{
  "head_dim": 64,
  "positions": "learned",
  "seq_len": 128
}
Each number is 128 + 32 x the weight over its row's rms, rounded and kept within 0 to 255. Layers, rows and columns count from 0. Numbers have three digits each. The size before them is the row's rms in percent of the matrix's.

# layer 5 attention query, 128x160, rms 0.136, rows 0-102, columns 40-79
123:149124146088182171118161128146136119089166089140136211105168141103144133129074090121178085077082120131096155128092153130
113:131114116123119153177136117151092089100110164116132145114105098060206212132155119119141141134185133095114115111095137169
117:154120113129140158128162148124135139162157113086192162167138165103120146067164088162188077152144094101151099130102078184
117:126105157118125187104112126109181151159154087106119111096125148176133145117166167147177062101175149067146118118140092150
116:093137097155093134113168137123187109126066104127165188075170118071104093144152141114142160123136144071118133176124126142
117:156093144121149121180125130162123110097089046127137069147114152099174081145122059121141105181119134141115114178115135064
114:130204110149093140152146133110126108100142126118112126146099146154106157164144129068067099171139143096094150151121175100
121:189159096146144102156159104145133126123176084110110086117112124168094052138155125179119114170146116173123062140094146131
118:143124151087137117102160137154149135141105140132141142153097117149112155155145083138198154066145128182184183178098125136
117:164154043131115178128162077118139118073156122065093123167152103091144137124194143117160111139159127166110095139111120131
124:180164171096090105077134108190134110107160141067153122090158149163119068131137157138126106140183127122115129106090186112
110:125130117176136163120128071172097150196131081109175103164091140118133144122142087122117131100107101150140112168122193088
117:108099161174131125151133112129114156123162130108169098188140120131173098105056113174159184122151127113123116138115117125
114:110123149101096121079094103140090134073171100091148152167115134108112137135091159105100163234072113129168154129116144136
118:150139129119093135136106110117124124133147139130165086149092104127132116112099195138171121174113110084135182108107108083
115:110108115173103119138099139090148087122158161137183189152147113083142137141112124152094158100141070182099092114171159103
109:166147143157139159109141119099195186177138158133100091136118152107140167129091109103172138081078110175180144093105134117
116:142166163151138187119187157186174141118156092152067134154149080129163072113129141128117119118145051087062108161188129152
116:040105131101109155121120138159092169087134197145128166154126131108174173142150146162085184127144158163104104118086137147
118:150159115102127156082170119179160157133085151098101155139156122113061112153016117099173094124178126096086077182122158126
116:085096134157151178048099109237160145157070119118140078134158077086097159171103104099077181168171109119149134089111115147
110:114101191151196146149120125125104083146120127092149177152133155035102150112179168171110130151127126064142130179137166111
113:120131096127140115134130155196131178131107163109077117127071144170130153118162139145140142128178097109136093079113123114
117:125131073077150048109141112127081151169118111140105113088150160146179126085129071113185106117149110093109154145118097102
120:126138125081132173120113134112128124127119095146147111180122085141071130162141154160057139106149059087144116087151134120
106:115143101109165124094085066101091128125148070117092136135125086187151129171153142137157146185107177111137186094070140124
116:170075166116149121142135134147089166139124169041115153126181091118125127108154095116123146105128119134086085148144169176
120:079049091131125166094084135131107107134141125159149087148097124171078106142150116200147135156131118074131065146118137196
120:105138127126069152168114090156123144090149139086089059164160135127112147119135192155136099122185153147107120079143086184
114:091189124087117097126110143122166077128150122154148082144123147119096135109076112148137116136107108153086125098132097088
109:129061064078158109166089123117113107117084131095133143191161134121149178156084133147107133144069100143137097128162102128
118:083106146136170147087118103116131113136084180087140063114142126090165124085116117089145115181188111114130117178099088133
113:117130120168136119120122154140191157136107113101152168198168025106133122099142119151142124075092089159150108132081104145
109:103092095111108179236124131142108029172168208093118129124131120049095090095102098125137096089157089110141176121118146165
115:131140181147083142118136117101091099183155148115086136110181127151100096148116137075086144162104128152179095113190102095
111:146139169117133137140078123129116121101123160147133112125127098110118126163120116019147115114146160148187129125127103119
120:162148146096124148071130113114151069156137113131125146105099160155188147167099112112177128089134116126140117118127108090
120:173146117132099069182133140135100087141124116165103131180134134155103143162099125097109117097194100108124101143059180090
116:183111183103105124084046132131133156140123132113149106158182096114173119136117084180064133133136129126173141097148191072
108:042113131107074117188135115131086163109083098091134129164089110128166114110129108152168144095145141196081124100168174067
118:120135174081125138199097112171171156146139148148140080127154053108138116123101118161160122140101204142122132114111117158
117:166157096121112129100110128124159105139055102195170165139116146144137134142159160150069151157243173120064151143092112188
123:054120219127134091146088088096138121131101113157103119145129128102105134130106065119129065089158100155149108136114103151
110:162122105153149172087149121124114175094139069157165145127201121107083129107169113099186122102173146126168077137088177124
121:072127131157158166160140129137163129147144117064184134084165181156081149128145142077168093156139124151095094180085093102
111:130118108134123131075132155185103159138103099115114118098097154072129174183093177127155107100080097151116144132079153166
118:123120093142119113102127127101099077110112102079177093073128084124162111083133146122109164058116099168121129087154165102
128:114157112154141154142127125047156186150095156129090172190074176120138109038083127107117182130151167110135141177148131193
115:172108146126088210159181123130084157206116113132157155098084144170105126107188156135132156166146156114163085144101121135
118:157178106065122130162108118170118128111141089157144098171120130113112217139098107152181178182190119098136093222176140108
117:108102127134016133087142125154125068206193167155085143169150104085094122130154099069148143122130172137117120167112123116
115:125073166128112140112131114134112138134205095138136130132125126123108155102167126129177110098139117111121105129170136128
115:110126110086120102106079096108105138110152173156139201104136145174081172099117115124081111162141163126103136073074136088
116:115159152179129133144159177191130144166089139133128064150109217133135139110164138125132126165162128195118119093100121119
116:086084125121076124110165074136096160170125141172069127108188144154128102151096121156147110147113084166070095162124120146
114:126146153120100138115154144163126172103145150127108127151115049115076098108118134132095131189163098082146126093138113126
116:080169187142144138128056158101148150155102135115146148082154127099207099065167092136103146135142174139140122107074155134
112:175080141110182171091126141079104120093102125157145103120112166131135116063124114161072176144132046176116145122130147110
116:094126138115134131169167073110124088149146093147096153081149086157135087161156153130169145097102187133175104136119165111
120:165104158054105118126097142117126138135127121094147151142135165118116074158165177142193138114194140142100119193145120114
111:093121118076124148080129173147114173154127142162105099137119078148197093152158110130127098102123176117147141092140083140
118:170121130179140118176086085107136180152083117136087161149095077165110143145123187176111190109091126139116101097172206109
111:114143107116128106145118135108106118104166151135133106081163147068086102118136116058058150135136125176162164146126144145
111:097128106157091134163136121149088178184119128161129182144073112081070148160107094179135107128128075117116198144148154130
073:107108151128139067094120232109112147147130140105154084139130085129090127062163130099074165139132128148116139170124134143
091:114097107118172116048180154114095157232192096159162106142123171133141085166095122082113135109166114162162147121083097149
081:145140127117110130111139153123075153110112188118109121095126191188151135138112140145120174111102130080151065102141117112
078:134104154165134164112144155183042075106163079119136077112108114093136157100114094175107105073093161162172163164129137140
086:181117112167105139108108184117091121142134125142200105119109104149127153083091085109129134145088161098072145152131092165
085:118116165166088141121124082137086161070133173129100124153113170124160143173132202110121125134085146180105084173102149123
084:087096100118103064104174165085138147161114136098154162099132099156125122191081136087153141140078113116076135098112116117
080:108158113122123093121169187138188101111049163147157112140126102176135094177128062148104089133148129077161132112080082109
079:162126145121120115085143170103091154172118153158153132131107071094129175111099084130113163141157080120101091135130171124
077:123136178081158174139037163079169069145094155125070132114132116074166186141114111184035098120093133163118141113109155123
080:120085128140195137156190092170131103096144141078128118096125113135148094124113166091152104116096082160124084161131114112
089:178097124088112144154134146134130169136140127170163153140140120120123126127116157115128155086104145126082104127113168176
073:160079186194123161091106149044107151117132135116142093143167131107209122134111145111080198142162082102132147191138144195
071:094135056147144130166139149177127182108112120165093160127119144129136122143120139179162156113112149158130113139149083135
078:108125071164090064121176108098118123084156110132134089146162123156125186145119093105063145132185126143150133134092068102
089:101177116168145158098110151226135135171122087136155130150168095108087118138171107137112096127118116136134145118114161146
076:185115140130120133166113109128080121151155076160159108107105129101167152149129153102134127145120139152160091125086090181
081:091150188108142162133146077099074151138141111146116093087171200139117113131099133145082117192122127140135161112159097073
081:129185086129138190155134100161118156149104155124151089140190108150143066110137177137170167052091130167112164145112122080
075:163070138189088111141146046110132178097050156131109150110169134128176139166146121155154126124092142149095107106090097141
081:111133139129133083147173142111038112084117095169144107044120104154127106191111202185081139091141146107158134156174144128
096:134179127104077102159123077118092168135196124108145134141187115152067067117155140080071134076088168129158062078144114116
074:074038151137154080141137126091149128082100157152107147130093111146189092107092090128137103147139076070194127160156140097
088:125114102113115112182167110117070145117147102136143108109111074080145123104171187126094082133149137187110142136141114089
082:129070152131102096182126142142100142125155108118104129101164141119132106114137180085089090109136163137136105091133105151
085:104178131196147127127080081115039129146072122107110120159152137147136115136098176112053126164139121173141121081088213097
087:107035181157175093013204153125179140155150135143118152125116132130134146137111098170168166123149118114116145108113137125
080:118162134184182156099102141107164164095150138110134101161142125143132139187101081146117190196098139141096138136146134064
081:114133130150223124152145068125102070126116132096070124122150162090097192114132133143096112104082154062146126082172117133
082:153130184086167089117112104059101163124095158110078112149176181125113078132106120121151163091169131115146156120147101177
075:115087126107115112146159154132125121140117177144118102102099089141177118157091129140068119096126157165144090149162079223
097:142116146106115102042112166119191154110152164138217111071084111141134146167122049100109136132132152131091175171106095114
071:171114084119163068221157097125158137156142129126112098124170113181072141132089147142123186128170107063126161096124134114
073:085136155161162168160210148074133127108126108135116129105142105102061115119120073103170144133172138134136161207192141147
086:119131106131143128139136166102086159206075078171131148107125140198094111114140196162107090142131104154071178148117125075
077:170091136175133109105178051136111144094101058184093141130143170097180062091154148131128152139120114152113128166186088149
082:108147187080109131131099194053174143123113141120157164102129118165150085133064061173160148164147076112134103098158122078
077:131050084101149163180137146104092111098120161137130066118162172144139148178129156097098102131173128088189125082152094164
074:150095145112191180106078120134127197135048127141149109153090119080160156120119143175139123098138139185043132184104142096
# layer 5 attention key, 128x160, rms 0.141, rows 0-102, columns 40-79
125:147120123112123144135094177122124151048125140131092140136214143165085102094128108082134189071133131146115174111118054114
116:093151106111133108137111172183178092124138158151111136149056092085088127069151088131142151068130128180107117106121193148
120:141115101089159132100127140148113150121192138101162163190107133127110174179145085029124159082129165142100128173137159106
115:113102116119140095191116151133153156116180121155158117150076106135100157097106123167085123102131176101122117133144125191
119:116118157154151142141136153157146117131086042140174157149088164163142184082174136101114167102082114100105111122124177121
119:165112171086166113177144095144113114129116106102117110127130172108146084109123079174160164178111116124129170183148110115
115:113138099169126081115160133133151163049123129133125123076150123136054118041139170156126072123127123104053115140106191142
124:157137209153109146161172097097130141110156067157106102135103119129190168150123113150146140097127171172082108161112147151
123:116041119140110140146141094120114069118166100094120154130114121228101139124106054134110056139130158159075108152115129172
118:157189127166139160124188109145103130118119174159083102107112164133117090120109143146110140120128120144158127151144175120
125:188117165064148098106180191128159068113146106153119131127136108166083143077109121153154139155139170099156122131182146063
114:130120100140175136118105147146145136163150112110125094177115157089093147127122112118100129200103125185104166125062094150
121:113099113175107110153112165129100123093170137088155159138164106172121130154076115157152171159160148225127108048142111154
116:156117110087125126117139133122135156095147098176183137100138155068103149112145129157165144128124093146216149092141143084
113:089188110115107136103093119107124132103132100125186127061135093135066173116091153131172121172132084085146195145147196108
118:108090151128112096080093148135137141104148133144150192126125099104110118169110183139113140118164136171091091135094142155
108:165150085114113135166083160117173094159139184147133147116148142133189144174077158145164078174083159111154132152095112137
116:124164184186135195145147132113140124126115124163131126128182068189156113155065128061117132161117082140048096042140116130
117:168096115128133139082117162144167118121104156091088173133131087114142172128099151170117170124145067150141111171156124111
117:089103144136175109177123158128182148165120117147130173106149126109103183111133149101164208170160121166202098090108143121
118:137148106070139173125145105169111134091136177134158119159179131122154108117129156095186133145150131127115123114103162103
117:104116126095211106134153148174135109118095181091057117083145138160128152098172098103192130113086140105117123103140117123
112:091076100105099160131148090129194190127126101114157143142074173088139140166175137076147138131087074093120096148139176134
124:113101171082177131162125095113130177111090133141132116131118170086120137068092123126105138118134130107184109090083114145
124:111128157062118101083166157115205142165143080120140118162150178132077158188142182117117125099140138085092130130138138092
111:136183136125104206202150124101154161094109112142045136153092140118080089125157113157096123140140122159174132067074185101
115:117114148147122124140099107146131141145080102121078152113118065125073172106147072129112134102110118157128166193115091104
122:103157163143125106168126132136067077163102137159114102127136169138162086169157060102176192140145064128142139127151195143
121:173122100117167147167130154116128125055229135184113110137123179111122193106155181073147121174185132106116178132136088166
120:063092144159128203119117169194104134128145177113141086141145100109102113131093127192154114108136200117140161098142176142
118:101153101105126119080136140209118097154062147105111218129135064118180106102091137116122135105135098116155125110161194164
122:162160099133090146107139122067102151109097116136135085154125175112187140110031202113151125116163130155118092147136144139
113:127133126157165102134183151177141145136079165170165094131165124101088137151088141107146146137144137145147113136158099127
117:107117165096134176131120124125115085110079178135068153102128117083137170091132147069176124118093156189130120085165125146
121:086158180094070138105084106098112147123135164063106066106171133110107124118136043150120158113107105124179073143154100118
112:131121120150162087156119113161161119078089084111141131094122161134166082143142122128129125096158188125147086156102083120
122:153081094114174135159164076106120060197125122087113151082154110098148114098116148242148090142138128178109129101037131144
121:120089149177142112135074140110083136110145086115146106179106179128120091154136120121177100099126134166160110179179161186
117:145136126105085124126094121072200136088047147112124150147184113148140138132171077213176157130126138125121118154139194136
108:074114116109115151125149100101074153139142123073081090146115118084092107126118140133167194120170161139148118119131101107
120:127131150123066123119104158106086138103084090174124141137158062079156172094167172152136155158187183104135176154189092141
117:171191111099093109158166135120106100117079085118092101109086129120132148144128174148114146077185067158090101148136107163
126:113088150139144134157108101084137131149119057082155122102129132084180125100099080166111108140183129165123103175138185138
113:142059145184197145123133137136102162113171093180119136082186069112102100139105110084152119164120137090178117142158151107
123:164082169184108122126192107171180159106148141132157152153156121169132103123157148149105157100129131109134161193097037071
115:093147093123117137104158145108094154121126145074139174129090170150074197187149202144104070121071179179121159100149092142
121:172105178085095089157132118116099115091146139147176119164063162129138081120126127115112138114158133121110144091156138148
132:140160146128188104176130105080119161127136189056149114157131065168105123121184108073117141158154091135119144173097164210
119:140152125155123115146166182170122129076122077125103133186097095154142150113122115100176122118107129126088113181098136136
117:127165117138146080136148092151171148143078156146141161159111117054091157143107107139125139138144151100164106158118106138
119:154121141097053139086138119137102088156119124132153088102129140108103128126145071109117172156135160130105118144107074200
117:143105192122162171160114154160065140134122148181141132135108126081134178120089200124189128126137129093100075103140162114
119:085074079160131164143051125100134124145153144117109133099145137188087102111104147084151129119174123153127221136102128047
115:196091081111118133145128149120162157067084122068095137152109119138130097194123109118152097132156142143135141131188101125
117:075168116148094117061161090130140109127156104183128146145158151105129150153129093121157144099109156147171128030105104131
116:153079079156115126148127150167120122123109109192115135086163097172098117101176144105153104193127141116100075127152118131
119:178096152120156106112101156136176127073142128151084078079163090078225130145173045184104090129119128140068166168114180136
114:133095178115130150128076079162135061133164185143053128178111128179111147106141156155125153158119110135121048127082181129
117:083153116165138093089116146150122150198155105141146133090129139130142107093137080118185107135194137185126183115117120172
115:134091087092163145112102080141150172127172091083065070102099103082138121167131212125091164067193150184202107101146123102
117:132185082097151174093127139128079196144114089119083146105127196156198143141115059170126181087161165108091104149154154098
116:187134122164089107156135150097142123157063162150107171159130107107109152147160157114129123139124164138161051117116180110
114:137114153082107128100164147123105124107116087135132146073115115082078105089095144071069111097147096094178152098118149131
121:068086099108083067142128135161076106132127169153158157119140128090134167176114136152088121133085118129096156132101171106
069:158069149079165112146145052144160115143084110122133123165098106113083190109146203113087059118171122124092123117127160142
080:127104139125123151152135063132083080044147104110128077134130138190097103109150078129165136170124200109119153144080138083
082:122111092139152129118131162113092177170171160125087159176153137115142149116084142140138139138110096117132150109189130149
075:139101078129117118093149192117149120119116165154091125138097076173175142171062037175200120122088138170125157061071129116
079:088154173109106106105089178156086126072183208162132132069058063159124075134139085144127080090154141088176097185101083067
077:124101115124199093122162143126085107079097142097112077155158139114120155183134126117162128123116153132147150174188111148
077:109103140063117173125122142121138182109092173127138061151159147162118140175077148181118118158134119104091202139120078069
077:145149159072087164157140149116110153139105133127074146137146164131119088153097142161140061097091114113157146165112139113
084:148129164062145122108102131103171145100101130159127180103121025086111096108147088144116124115123121175071105173100152102
073:145154127069156160069073121118152139195101115172139115093112079028121144149079112134107086117110124131093142154061150139
075:127100135193167121137102203095093077118155157117096147074066177149081150090126057091122118113157145155185102161139108152
092:160115119147094131125148094058156139130094167113152128149136103098169158174126136138100126107150044143088066233100201082
078:135114133140113062112120134071175144170138142194093071090154158144164163108144084157121112111119095163041093093175109087
078:105096152108120064162155127121090145125217110145096151131110140062167160138158077060142114106107086180104078163100147147
076:113161137111092141176114099120142141083104055114143112126117137150093088110163146109173121144168168143136144055154148074
076:152178150063065095093102216172158158130200095154166117138121131145116120139148131116115090108074156135137039117092107179
074:070151158176147156174092105124106107173151150102079060111157089122176142098117064095137130104154165108108079139117138155
080:158136093109163175151103067144059125188057158105071117173167159140111101112102181104134101109160137120207084079149108151
082:088103072119115104167149126158090093176109158141074081141093131181087143168097180075177154089130104110126080179112100135
066:121114100134216141133139114127096092144151119142096097064143167147118132101124071166157132140180101145119187107184103139
076:139142104186155103116114077111124093141094101099146146109158106089096209118083144172125126121175139135110122070158081120
086:116114202134146109181096082153132138095124173123111137114132156121099166144118159150130173101136166121142108123112078154
067:185149116076107134126077100135110146129114122135123158068142139136212054091089079162088117179177131184136072103155141147
086:167115143158130137142124088169063074142068113106148103143160175146155132116129051128187129152151111153116128134125130103
084:123082138172175079100111056099098103120114048112183089146111182115127172172127169143147154084131077077121140111067076164
079:120132167225124110093108137122171111118073079138117116117134074087114163126113115101112094090083174099145095124132176116
083:072197117072106170101153134061125129112074097136162130092142153143144111043124164134170116157131058112103179125134139143
081:092156118075149114116127110085188141147106119163107165100173143139165081150118146133102092180119127121150122153142129111
074:128080129123111106080126110104146221181138152121109118132148157158155151075096089138160198122129160116134133142110089181
086:137064157142150093137132069102107125151114151178173118110139157120153159070115166124086188118164062103137112131183175122
075:125133090164151153092164151101116134162128131173150116085101078141121122165127048087140090105182116134120177156114097091
083:166092120049121152111146158106143157139205167127146162134099137134153060081144104114105085093096090190130118161129114130
076:121088145180087165076052195137143149145156124062113143096140092199105150120135211148146133156170074164099068135175119140
063:130117170169070074137106163075127110096130107144130140168148117135140107073164068122111146174160124163159108087069136101
084:163109115187125132149115118169182112137096113090134089193153111116141110143093161188106132144076153133087120166129167126
072:145103106148111072087194157194134198104113071119157171097136134214160169139082148118186117150153094089106147125155097121
077:156126094125068103123103142104140086097102145150151166090161194175127107117187183128118132068135115061171126138098158060
073:070136132231046084072180101146078153171191143124163123166138110085127163131095062128120190147163163163190093102087149165
070:132143135117131153152137162176135093133148124139159040134098112097130127093173090113153061114085106155120160139181171040
# layer 5 attention value, 128x160, rms 0.134, rows 0-63, columns 40-79
112:153122136142164153121160052137095153171166156163071088139097097204111187164099133181136146161132099122100158130138071113
099:096089156117184175135135132137166167131135084170120056148138182158118108113192131125091096131089155153191150067116135147
106:132084087153120120151071146162130089152148098077078130081116159110146127085124103161139152178142134082074147099121145163
109:128168150098124101104120101137112078120119098170119087032051116162131161129084131085142218084122161135149110144212084113
107:156119122138107151106082149192132170133178107103156151042103143142099161113111105139175126131136088129134072157042108101
111:167069133109071156085140120132124109154073105096178068110142154103166132102115161157121069134131168109140086106150145135
118:177111177077066167169096066173209080125157085063143142134176080096141166205112136074104113148142107174098123107138139138
109:056115143103135162097147170133094147115124095109088106180130096119115126144149125124084169079111155098119143111093110163
110:136099137115133111124085177095107112150157137108180118154090074161184163124147133131114121138144143191069112124164139059
103:126109172148140178204099165071105074207074108106185169137090164135163122091158159170123153182111097157121129196158114139
111:133115106166091150148109184073131064144142121125129155134167143110113110118122133101113126122137151156148123127111166185
112:128139124141108127093184120117132106093102109101136155219122115118155152061153127197145167154104077141080164137111119176
109:110197147149094106108158151165112123144088153120141153109146158063177146084175134101138167104121182091156077058102149150
111:151104066168096076101060111118167128141139097151126144133183111169096086160135163157122172142097113165136145098170130162
111:153167176130186086116130120105119096132100075095126148140173067107180093142114119079112106147097097118136147088164071121
115:149076098094066086142129142151087099148135115090144210129121163145169146091142121124107064148100179110105181112089092178
101:144122170153072149170177200217135134150160188120140062144204142155145123100162166114111111090097051158165112164181144149
103:126096142150077161183138118153158122090152162141117126154077145103146046135128125068143151127114090110140114161097053179
107:108163190157137116169158137082094130116124132063134125140132135130121124018089147153147194061108124121159091133106134069
115:100129138154088187128109130194053111115139084047115146125121088163074122114164193161191148063116133043155139144100163094
104:119136174182114153151108133177125182142055160119177149148059108116135139147131099151131115141134096110147135077101136122
116:133117135104129141161119179123134194069171164113140163139175130139146168104158148109065149135163124110114112110110155181
105:136115154089144063120153173109099176123075128099092134146146174143099130177115107181157115146138111143104109168156093132
111:156083076115124154093075113135143168168113117160106120183131152146097075080068093166168136124158136138112130068104111087
113:140104134162138178137150124151114125112166127141197121141105157090099048120090113166182109157156142109150147135121074080
116:119088178169104167139064130113137192132102202170118145151130116137150138169150088168184082088111081126227165154095101103
102:090182112136086111168114119133184057063094159155081115122171153171135142182055154149144157140078151123112156133064144061
108:159130096186184182130132085081187166101127189140141160125125097184097134120130135162117134138087117171092162113157168134
103:118142098100140125143164168102162139185114158093154064148123117180084115145124115123186066161134092136164097130069150128
107:165120114138048183136112067150117119133124141103120147145146112098086160147137136134156119160170137080088162169117130164
107:124096165129129130111173115117122148138123167137174152149126105115113127174108109128171073122192203142067060186092115104
113:142134032112133155156206098128133105103106155173142106139099123097139148117154145109129098124113074160147078114122090143
117:115152152113110125180122147146173121098195122150112142145106078176145090089188119133102128102079152073150097065127132144
111:064158109161173131090102146118047171164183179163127167112162139092165116110198130125160111079113139157086106090063144154
111:090117110098116061137118132130164117072112118111082126129198137148099124189131128078173078176155112095187084146086132132
103:096159085102122176136197124112141133138073133138116147114129133157108112141102118105148104192179187152088186154144111162
107:091151144139069109141127083116101138072124145187118039080126109142101153131107166146120166167132153158155150084168148144
114:102143131149181141148140127081132173110171161128162169128160100129158076101181128124132168132091092131109177100115072117
104:098173141145113142115063179064159126194113137163186110085165121125105143152099128139119160167166107124127048122078120121
097:130109131122143143164123150119123163191108143103064123196159160087113135126185125158162111109154113141114119128121126097
112:093149107106100135176119128170141138222160108156108141170107172106153103139078079132097143164155146128107076129122071098
099:073181110118115164108169150126127154118146102084074099138098120157135151120141126159146117088129056102065186160158147117
109:115174155148144135139155114140115148153106113110111206086112139072107124121105152112120114118153179139135123170153139144
116:108106104146087165113115063137079144163159131106171157018089158135134135184096111142132136165144077094109136117108177140
116:182125175133148099155140088118084129164208123177140127155121134135108091156127120158143117169094125139135088129095137086
109:164204121071092084113108149099089111119089075159136131105142153193155103126089118109134178112132087072154120122150173108
110:172166106198106144070127158148075129134109135118122154148121094117076063163123140132124084132195121104169132071120111117
103:070117105086115170122161150119143139131082119121136130095184127120151109179168119098140190130138109166133084116087157125
113:123182143169148150118102150210124138106090080136138138180106132138089109179116082095155104118152103171150156105105166094
107:091053099124129146140209134127144146168163120143138098135155138078161113169067130137141171129083153092174133142089141157
114:096114131175147023112129124131133085127103114124139067135112127124094131124143125144090124203149142100122119149188135089
117:161090108144194183159096146092103090143157188086125157148106152158102159130168143149176132122167134121059091132130087107
106:156119076117113062128164134102125115174147138127149097114148104075160111153090098143122207164115149152109141134149137074
102:171173148094127138154155181123143132092151119141130119073118175168112090112152128159164089143147148097133114124162135093
104:074114164162121129142166086117126134096143131169173173133159192080092104080125093117112089129167110129162133155147108121
114:131133112183191087153154136087107086070104116064174094152157145072114189137120096085086088127130104133112132143109134077
105:172164124141134127153123124119154134120099139142137078093078120083181113123113144173117161159150127133079167103062101103
104:162117102139201102094126145141154106141090095142124217116124140155147096182091164133115174155085136118115155129097118123
114:092114143151102196093108096043154056119128121120146124151126125138137140095148094099110130079134201081149139137163111106
112:164131149103137136094182140106195174118155092116093151096187180124097098069084151195136098080094140159172134145118106137
104:121146158111114118098137176085062084075126127098186105116206142105119123153133138150098098100119064092061176160146096176
108:090129115093133191203111081076068107119136137222145188132163135137115137086106155143175133119110132099093087176169109161
111:124193131148191115168071141103096136119141109149106145192098187098117152154123124123128129148113118034154121142076170145
114:099139172079127128078102129101174142119150089131098151151140077105126148120031168124242119174074140146077074156135141134
# layer 5 attention output (transposed), 128x160, rms 0.129, rows 0-63, columns 40-79
109:102185100096143167165115139138117133074112131079127153095168185140105130171130084097108085099117118138160164122140130114
102:128090096180115085152199137160113120070093095147161132129101087132127103163116091092139178171178118162086090109150077104
111:081171188118094170098120140104154142053135119143189152109062144165131084120171114113130092138080121151186158110134115104
111:144177133127070122149123128117157113119124084084170123172135122135138132131141116171104062164132122133083142136087162124
109:107169129102122089168132156094181140078080140142120139155152096074156102139102148175133138074086114138147109193117181100
110:077201137158154122209128177109106123103158112139090154160216156135126099142124119085124165140165134099100168101143094107
116:078138119183174141166144143092082113222091153124120094110106175205106113151090117148081128085085135105159152085144155143
119:139155128125124146154116207126150102137124120116121200112107118136101202104126140161123131175141092187151140108119155090
111:172133164067133170155161125169139087133170094145092097097122166056060151072123056134101152113124092087146182161130169144
104:143174091127113114152108131209115126108120128061100096079167095152159117122114171086135215122046146090080094097095166111
112:146124179153153167152133031134114174102136129087118099083126142124158168145093123147173156166073137080123128155197121157
106:117147110113180093110085121117100149153112132140146128080060093118103132152101103108099187127184153129204101142142201095
107:133102112084120186109103127099136125099113131206136170101170094133126116124092089150143119115120117153116176160131099089
109:078131143167185176117193148168087153068110123150119120105100162113119109070144132106087105080075174155172149128139087129
113:136116165125144149141178161107124159109180137188133142126134198122125068108112143124093150099101157164121105115116176134
106:128141204161130162123171131114158159129130127135139146133160127144143120103107181129075172129124084139137085143143165152
104:153146106118137125119096063114120130112157153096100149118107139131156100194105136151102135103132159172094173149110123108
108:129151104083105108115121108128066106076132114142109072144117113194108191141176130171102029185068147133131133149092161077
107:170128074141087136088050168149166159171140119185071141120116142071127086175149227156118134179150125098149125158134125077
114:138160069111168157136084122101110172142122137168115072117140144139120112075174111093136123177151082154128146185131115162
108:132148103109108126131166131069140214095150121168139094131140131063145070103096162131149180113136136115138181120139143079
110:043139152138144164102142093164114105105130135137171117148125078149112110094095165164159082125134189187133132165152175094
100:114182160138079170141156100200165089175132168132154101150138087125139089135105134048080136090111175109128125163100124107
108:119114100119070107102112139134119182148148182085143161104170184166137108131119144070118104121117158107166076110119102066
115:078131147080109090127128126020123172141080099180064106141135189134138190112136133083106098092106155115112157113196158124
112:092075135111128058154134058158108076159140087083131127119095113136100112098139115051116154156181134155079140131102196126
101:171166120158142122166155115085164148116111106110128201166086118118133154132106102182092080112081167152115137088131120178
106:156115081093131066099121143144124133206159104132097081142143127115152153087130125100126099119170147153120129090207069114
107:137052135123090145179131099178144054075144111060114131097109157176187080138153131103152165074124104147177143131121125178
108:173136091151169103099119071071149125144082059147138058113126149134089094077131100100127150161168136086161124106075117106
106:169124125107096132106137131151203133088091074075134117075124117096123134108130123145127115168135075067165145121188181083
110:163116144118139149167079111123128097151103127132164137076165152125142088130126102166120146147115152085172151074096170111
122:085175141148163159134099100096072172132114149109161144137154135138094143175150087107080137122116116131134156119130085175
105:183146195101077114096182129062142111129092114173146057106110175148122106134113138125143155188094101125138130140154160188
107:109166125174156162087115104119131141142170083095142121182101099082151111175142173089096105091094127045078148167135105139
105:124113135154124149161126178121074127130148116156146174129138053155106156101120080152079124143107126137186123097126068059
105:138091096219149088066153130108109108166168108052051158173118109128123104129140125124081102165125149109105160166124121115
110:148085181139092089109146150116082147128041193157160080100092129104083181171108135101093133116124123134123122102151119176
109:148068119087097124099112139184151167068096042067100119187097135118117142159156108058158151091121162125116152166115141104
100:151174082158083123106146141107115117095145097130110107167092114108079084153132150103128179102110087123122168128074128066
114:111135158104036129120120107095098090129090215112073123129166091171156173096124143131154107173075111099143117123178162138
099:158133143139113086143158173080144131119138147174121104169121097108123123155113095107162137150109166138099137114138143127
107:129123160134134120099150132124090146154143144143147091144111154152086145105111127145168142147103102063093115142202217125
117:149161145123143092174132144105173124113138136142127119113183097102106100099125125140101108111154156094167146185186142144
115:154159099123061135130106177131094068125085147108065178135151156147129111114139140089135140107140134107103154127188160207
108:126085140162137136119140159172151137149119125114088126143122087028178191171142065110170082141134121171077112130120125136
108:138071111099156148167119067126152122134144134142088073140164119138205133105084089128098132145147119168114210147150139093
106:161125185109166114186110102124101138122099056061135122104104113129113163085141164171109129090158160177165131137166112094
114:173121108136091152120175130116120125163131124133188086118098152129175095127117168129169095120165088194094110095108159123
107:158141107113137104143095094137137085149142105139103141094099152171130137160213098124067144126115097114172119114097138129
117:139142074049139187153119074122133126139123085106107151128126129118102126166113086092151098066153112114148115115126084169
115:132156152153050131128182103098185164173044101104169066129128169106124106115156123148118069090106107109182150155112155107
113:097105186135202178195078116134124122147137102121084137166143137170145127135119072114125154123117108135119125130057199149
108:094120083154115070122146094157128080140150157101173132147112081107096142114050097130146105143098104140121146116136134180
105:090106136123150093144125153113090149146160115114127114095079160124190101134192100055127125099159180065122097093110105189
112:098166187100093159179063166126133119148105102151134145130150127137113132135209142162176115120107115112084098108168182110
102:102097106088121155084137192107127105123134127078121119159116156109099174158099161091194113146124121102211134163133113114
109:185094178128054151157137136128087149158130130143104112152166127111136098140137137127161170125140145106105119150066124135
113:187119127105160107123135118126137151115080121185124151131135117103129068098048137097096143132138077115193129063168113077
106:116091169144135130177127145173087113146101146184106126166059090083147062160123154121133177098094080096163129140108127092
102:109203101107196178128119120116165161112139101173110123099064138074123186068162092120150111140117167186094067118125122120
107:151172142165103087129169083162085089160123113100105098151146149142119126125117131128078078148121179195130108127111156103
106:109156123110078144080160103183141133138092130129083151138161147126157118132070180123144171100151137167106073164137113125
104:140161071192114154203141114162084134152170107148110082141140086114140119113184105144117068064084098139154020082137148218